{"num_hidden_layers": 9, "hidden_size": 512, "num_attention_heads": 8, "num_key_value_heads": 8, "head_dim": 64, "intermediate_size": 2048, "vocab_size": 32000, "hidden_act": "tanh_gelu", "norm": "layernorm", "norm_place": "pre", "norm_eps": 1e-05, "positions": "rope", "rope_theta": 10000.0, "rope_fraction": 0.5, "qk_norm": false, "attn_scale": 0.125, "bias": "none", "tie_word_embeddings": false, "parallel_block": true, "init": "normal", "init_std_qkv": 0.0215, "init_std_o": 0.0, "init_std_up": 0.0215, "init_std_down": 0.0, "optimizer": "muon_variant", "learning_rate": 0.00607, "beta1": 0.95, "weight_decay": 0.0, "lr_head": 0.00791, "max_grad_norm": 2.0, "warmup_steps": 200, "schedule": "wsd", "decay_fraction": 0.661, "decay_shape": "linear", "final_lr_fraction": 0.0, "batch_tokens": 65536, "max_seq_len": 512, "doc_mask": true, "train_tokens": 1016000000, "max_steps": 15503, "dataset": "wikipedia_en"}
Each number is 500 + 25 x the weight over its row's rms, rounded and kept within 0 to 999. Layers, rows and columns count from 0. Numbers have three digits each. The size before them is the row's rms in percent of the matrix's.

# layer 2 MLP up, 2048x512, rms 0.159, rows 45-94, columns 384-447
105:482490447506498534505505542512460509485446535482509507442483501515487509497470462487542500461496507478500433486474524553502549508536531463504470526529474498529434459434503541501495496486526466
104:472490493484506506520527528489487492483541504482527538481443486548520497477489511468530510544512500487505494483526491522534474445492501544492469547479475511504499499490543461496487456460524510
103:499503482520494516461496481462508474508493494502452487511490502494480480505498515487488460522477502507537494493492478552530500508494481515529488447500479462478489512477480486514485470474492478
101:517505512508479537481503495502439499488481472471510461490486493500488531454506501504463486492524479505434478532532507450481485487505520503464499510497557532498437496520508490481534509488475434
102:475550516458515488505502526548497469508502489492510512467455498493493510488505499485502517440502465474450504514517467478533503503518521452525526526523484492544534532497525461527514478503505464
099:460488517466491535513481505498477499470497496522494478483520465502495525500515470471468469495494474482545502504449500468519492484513504528494530453483458509505523524479487526523490496469524475
094:501482505478504497507550530548539546511487502505470535496514484527535524535502475471529541505547529479498546481498475516514473496501478476474500527525540483511469483463511526512532510512510511
131:504470501480486478491557548508512523478452520501518503492512523492496503496517503500523483475506484488500521464494506455466552519461489494484554486486460501495502463516522475442499521457476503
097:484494548470515490483531495478486502522506508522482539529496524489517521554492522478510513533516516547493454551505504536535485500499506507534501500542492502466458529480541446533538510522518460
095:510501516500535505523507503484487466445496506467518497493469517533518519473476523465446488498511534532513505534434532489437527512536504493489514447527505501491491518503506484502535502494523504
094:493515519463498479471505539536528412467520468504486502500489504470536520481504507462473482484491500499505514525498450492499506487530522493501517461514501510471539519503492509484495517513501499
100:473504497494510462504555499487455475519465502476459477529501444510482487500516481498507513496516483502511509492501502545530485489465463469504445500518504498473506488487508510504526509533475502
096:505548501494517491538479473513512457481508547499495517497510468468486540485484515492504502464526524517482500536466527473495487476510473482474462511516521511473483513517492517491485482457479491
093:467484469472527479502519538454543486500433523487515487531534447467477523444494498526455483520503484508518532471473487502499515497515456532490478534504473514491504537531473502447475496507506498
100:500530448477446486543538518501483507502510537464481494483515485482534461469458503487514490517475516501532450518487500508482517479486504501536509511483516475459538489507505513482495473494505533
107:495520513526459505481489447514512494497483481490503525531459476500500511512488511480463507536474464549494518539542493494536503493521458457484494504505474458501522482503478532501518492511496515
102:520512482507448481470496523466538516500522534471488506517508497508519500533502499462498458457498500537526506457492512545504493517498482521529471513507443468528502525535491505443507544499502502
097:486511451461503504500522484488462506538551512506506516517498506503521478531531532544511485481483491497499506477489542495501502515519481525505482501478511510479465484488489524525510516511504515
102:464543484550456469535505508508496496496490528497483495500491493524542506493489480474514431552456490513541468504485507476489479497502477490476499525523493481496521518494489497493515526528510503
102:514480512465478512554531482498497448469504515524501511525499505523456499488519506511447501500494477514481494493494515475488539503502487504510510477496517502531572539506488529519466480495520514
094:506485519464491509491469509530471539476518518480536534506527489492532467488496512507502478487535480502540490494459498518541499514475503468532454479539509518484521475497505483579504526497488545
098:482524460468520491489485490471493457501500494482460527456492521470509507509513474501513519511497471489510497511548450483537511475527497493522528506460503480515529515470461527509481502489545518
092:476519458475461533525498523499463538491504506460487532500493439535489474501531471465482518520486509503500480526485505524507521559526514488517452479538491505506535482470483518509489489521529536
101:489458473524469523520484478499517487510561510443492471525525482505473515503482528490483466531487536536500500507486505490514498467530483501510487463489499535484493477515510511483501457480516506
093:507533510473470464471468511520494498543531495477487486529456478538516482503496501536517455491504533494516492513479513517445495498475501462488481498534503443525563511540505489538466456532496532
096:520493495466490515485522525531483512504491525435459500462488544488489508479528498513497492475498510500522500481486485496449509459524449479451545505545505483506493545528454445512490461477485510
100:523494491501492507523496433511485497507495512495480482516471473493479443470508530483513480504514493480539470504513503546508488462540519516526515541496490525536494478484519523509479460500483523
101:523494556489492503513523484493520499521473468485475549459479489511468527516516488519516510454453494488486490490491467528499516556454521485517528514479526512477494553503497496535479517530485536
091:501455478552495473491527456485494450503504514509480516495545511517516493501489556486508478493531497493515519497512511495497484512492477506515525534490483491526498493517512487512518417475495482
096:513455503476526484557450484482536535509498494551489465520497537575472505509490514472529492486473478498522490515461550517478482496500479515516510509490484499512520520487515447537493549475482493
085:513497502507505494521498475522507491519484481493547485540508478514473528498486529501478547510520518484506488508490488515518501471505500489500501523511525514514470501452487478509485531508516515
097:531565490498518504454493500488492473524467457452510506558502503544481513523459508507447488500493477508499545465499528550521499473478495484466554509520517462487427546466518488488491481461502513
099:527504515481505517464519468480492527507489512515485508486488456535514469527483499458480511491492493447552451503461469501518468494485479549496507472507469499542511539477505503519484504496501468
094:476525546520509495499541541502481521519509532504543473479483506498557481527504493484490488516526474515508502503531497464549497547460496522517506514471452476475512491468520508481501488512508562
101:500530511518518506519523474465495487506530508508478480495515538494504523507490506489490500475480521498489520479456511531541523499502516486504501523475490507521465564494566546508521531483507484
092:544521498496458500524501508527480489505543514526496473519530470486541499529546479519533486515500456506518528521492470535473521482472513448504486472449543499491490525513493510545508481530493517
100:532494460452495520503492503463473524520534482529455497491524484580487470541474500504495535461491483465502470470494563512505517515460469452520497479441486502490475456474538550507491528496482481
105:473539542503534487486506513461497516502457478517497516499501496549495476555517522470477535511467477480512526503540477495514495513493527543503505464522478467477482498523516512453531529474514490
105:510475474494508533494551510520493504515439491454523480502505533535450544506460511463484487497514471501495511522524481514479510494476510509513519520511475514465487478537493526514546528496444519
100:517512513446473470514497464447472561502524474475483455549525489476544513449533509505505501475477468517524506501485524525525526496473489520492469507510501473478481506516500512556489525486549515
100:522536536481522499529505496488493535499469505505521518473473507474509475506526491441507480458561453448559472540541503528490493460496494497509507482523477497472491531485474515535550528490432469
093:508502507492560502494493529495461489526524498534497494479512483517520513488486524523523459486504508502471508503470510536513506489501530485528547527506543526493471494467522578504517533502505518
099:492485467493542485498420526505511565528521482513512531536484462516538522465521511514479502551496492516524548492490492479492511534534532510492512501491529554526451518512508490494506499519517492
099:491507580501489511486520545494495488529559495492488528541513456475519531517536525513505517506482499522527528520551529501483486499501533498490546486451530496489503523482515501487549496468510479
107:513511499474445498487495506509487524523553530511493495524466484547503525474495481511510514486446503511491488494499513503482503450532526528538510476464493505527465520483529553528528445504516460
098:468500526523524514531501531446446482518549484523510537518500479501507503525449480532482513481501526491477433472486506514468503451435522497529502516520501514428496541485531522517512524485555514
101:490485485498520495535495490500488499517512486516481510480488530460492471511507499523491481487470525518543524509523509495494473480510479501498456535468538510461496505554515503495519482461498496
100:530519467482506527518531498499488536505507530466499502523477508495497511472500524529493468491504477487483523502504472496490454512472467525492508510552488525517540519490528490518522516502488508
096:521512541485513474499523494556500488554526526523484526498455488501479537494528470487525510487506527542537475513486438553508476469521490530473489482480470496551523476493480478483501504503484512
093:476467494468498534493497548527510511486532567515491483529535496505532497529532526487463521502503457480490473503512502462501461520480491489540495445524514509498505520510482483499523510461538524
# layer 2 MLP down (transposed), 2048x512, rms 0.0842, rows 45-94, columns 384-447
101:490476558447502467496529495498512501548503490513480511482513533490507530485539544530502483513471553490512476480502477470451456490486539505549476510485496462482530490526488497539505526467455528
094:530516516489492480489468495517506518515471494550464478502505509477510511529530488537494454486508515504485544485484491508497544568518496472500521497520516494493483490491453547520509534536453487
092:479502514501509482540491495520496558471524439457513523508504491513512508495520507527519510462543494513488503515526515478505464500507467487511478514517486520505480490465541518478508521506459505
101:462505513506515481526509513474534513488490507536471535505500508506509494527509486511530505505471530473535519495454489561509524488479458504548499517472452496494547483500482485519453499498515558
108:506557547475488490503473449496508515521504513493519493501461474451511500517476492490497470458486541537506505529462455528511506497460554487527485494497543534503494491541532495510511490497487493
098:541492534533556487521491495470490473506512500493503549511497492488514477505490496533484510492469523452502474483519519512539516497470533476465497563513472503509470492483531461543469495542516462
095:510508500508473529519502486447462453508500551486533500476488570515463470459484486522482488471506488474545455490518548480496530516515488507519496489502454489501519494523495443503484493465489505
126:506516483504476499489533479484480513526477518539518502499491533526484498494513492505499526494530506507547515480506491491498507489482504493479507519508493517508507509519501482490512480441460555
107:493507464494499532519495519554507512506473496457528472520494462524480489472494513531483493464508484480483502471523539477472529489524484482500450513452510484511577505485447532468478496482520533
101:493498478502450501471475525565509505465486509480476541521485480505488496543490491480458529491504507485498535462528516505515517515456484512442437537546524503492494489528508499510526504486505510
101:514492500496501526496523515466475556515466532500515471515512469491486461486477514523505481546514486519467504478520470518519488529433515541498444492499506476513451491552515493466467493504524504
100:470457524438498512501484511496528529496471520496532524498496557532535473526492529513494476511500549470497487513499510448476508535484539505486540479484510493489510543502519485453527477468538528
096:507465491536483525501504473491476507553496455468532540512495538510476489506520480485516497515469461460521491515523515536516539491457502505507497484482471484530574467499470518521489528514516507
094:535547533529460527499494466523441526489558456483500533478475546522536453532525476484541525519478507504487447484501500526494468478495543482504512491497512493503513453457507497551522489500495494
093:520484523534520520472458486502511509487483479548523488509482506509452541508524524525465490482496505516469541481530476521517467491481520503464514476517497507551446511494516483525495517529510459
123:451518479488460496468484479545498491498456510525552524490450490508486495527486501532471541532500537511510469493520523466480498514513490506518447502497491528544507498480466493515514514492465481
103:510503505536517501482545455501523504519540489518476512523535467531486464488461554520508533531493474472484495487467504501470484540500493536547487475487491487501503532484518537490538528517525510
095:514481500514517502488487496500509525413444493500497481480518468508503515471494474469507511516519518492522500496531465520494481489490502457479517526504507520488505531521526485485480484529487493
093:541470498465545523493469476497505534548516476506525495471524521486471509505503527528472552484540496517498510512506506540491515485483536514546510496492484532508479528514507469511482507475474498
101:454477489499505457457472475497524544504504498499481487551504507481510509543475472530527462445486536509504488488489588504485485498504509530475501475511455484478449501503485501487523484455481493
094:474517520512507480472537505460536456508516499488460494468494468448498535495496507506490515549496519508525470455520511499461531501544479491448495483451520509479511536523511513492524496510462464
095:518470514514496523512509480493518486524520468483506489500500467458500500484504492491478502481485489516477485508503518527523493500464468478467477477588495493448494438510496481521487489492495456
094:512475497491513512480491504501493493511511466528506513490503501463505548504502487545528480508495491537481529486551463490496487466441509532478553491497522500516548540497494516466513489471482475
096:488542513497530501469512527511483494479460506549525510501460532492522465492522472500519532457522463489515515513523515479483501535470522515527510525503510492498525520492474517529525542504483497
096:479488517536485503497502486478518488504505502525507472511530516464470476516516521489465509507488538447498527471530502472490496479500506524472465481515472555496499475491461467471520497494534518
097:511500496537521511538504438474541515476526498550472515538495492489490538502467471504519501498495513538488529534512539502525480517510538481514466482497477508524510439490539501514544526524514484
099:490464500527504459480518525489491495494483469497497501484557522484509536526538474510457523501481538522465516516512515471498488486478457468475501483483533479481484544489491479490510521477534486
104:502460519480546531493507469484512515427517498509463550502517470483522480497488486523500460522543498442537511522517480522476527514478504523498480465509519526484521494490496532501519478488470513
098:461528483465527503533509488500490524481495496550524521498463512491496520482518483504549460521516543505474469534503485535487495518503523495485471534470510529446537540510526520524507538516524517
091:482527482483475520480560519510436463495497506442509529494498477427519494466492484500479484492499527510512531474516475476490516517482497479491510495485486494484510496489483526480477467543519470
088:506497505499491493502544498470506489478496494526444500459494524492536503528524476468531429510468514567500470481497483506513514500462502531496473519476480501507491491566524495481489491515502500
092:455473472534499506528485470529486510471517538527514547467489476442503477487527471501528516501535539497534483535496482461483515495495496529503455472463475506497540436518509506527526511541486496
104:509508526484459474512483537498495461499506478469545470496552516497521507500495503526455515515491494530505564465490485505521518510490523451482470517446501528515504464510503486493467507501481481
095:496502468502497510509472458507522500487449477473465544500510503501458494488512498507510484488449548516480507508491475537507493486515499512501529504508546544509525481504500500521526510480507454
094:519505483482482454469486512500504536510501492479551510467437486506498466472480509473524505523501510471508496509559504461499482485540486503492467494475479499477535441464446452478456481502504512
095:460470515549568495500524504485524542514495491472505528502492503539487521485482523492499470499506522507506482515500480491527488508532495513513536531517468492502539461522489500421489480504459476
108:506489473520495485498535520503481490527488527492481519494495500517495456508529470529564491457516509477495525500500554504540523487484518520496511516463511507474502516511532494530515509533515504
107:509456523515495491500524485502515517502465486502525493462515481513506477494476494509477495487516505493514498524427479511492475508507494475469558465513518499527455506514520466512513482480471496
093:491521498508466469484487503467526502471531493534491543500499509479530432512577504539521518485477510512497512466478472529501481503527485502509487486516549487534529501497485454504492481484546454
092:496520494530530521460519512494508465503471513509474529473532488508548486534463470519480508528517510495485482512528541471483440514509534494495516485493437521519486505509508502482490462505446483
101:458491507503475481501513517534529478466507507468525470515494544523487523507512513514517497482501519537474484515461479458516513533506528493444478513476515484510496524509468501454475465477528535
102:532501499508436494517512499520506505508452494464498498537483527475495481520522450457477539492458501527504525484513450498519517480489498513471463503484481487518523473534459445487504465505490479
100:488492525513494549495537501525532543481486529527514517528512532513510511524455455524511446490470511476440513500512498532508485505466508523501515523505505518455449531480533518505523508492476471
090:490482430492500488504494454492482528467463500507526469464479544513496479506501467489488482464517514498490474488471511520519510485497473498490468535507501501486501468519511497490473546522469489
110:458514499493471508512505484508503539511536499535463489525457501515530480471508468490451508481500490517499533522454468461493519508537481509532488493477468458546478514506487504510502477506491521
088:524511463455496473507472451568587510502454506482489452490518502523511505473517536503488507525500492506503574501510506501512509540536476499461516470484510492539491469538474486486511464491489501
089:513514514503484494481488501485481478489466518498528497501502493543542537494497532467503486503522491474490482514471478503496517522506503489501539497518441489527502488452477506521512510522517522
096:467493517529474465482482502485513463491507450528503493471542481474480486505469482478528516506504506494509481483497501529524536494544536460513479498447523472465456476517477513484476503529516519
090:483529492478482516497437492466479476488506523526527521506514515528557476524494544485482491499558479500522541510514518427481517509505496494526497558486504517470503479473499502514507503512516499
107:500532499534499480492504493483495469562471443437470501506471480477495525501465506485512490494499497528501538504511500526504514533514509538488535471426514546503501522489524477508504519508495488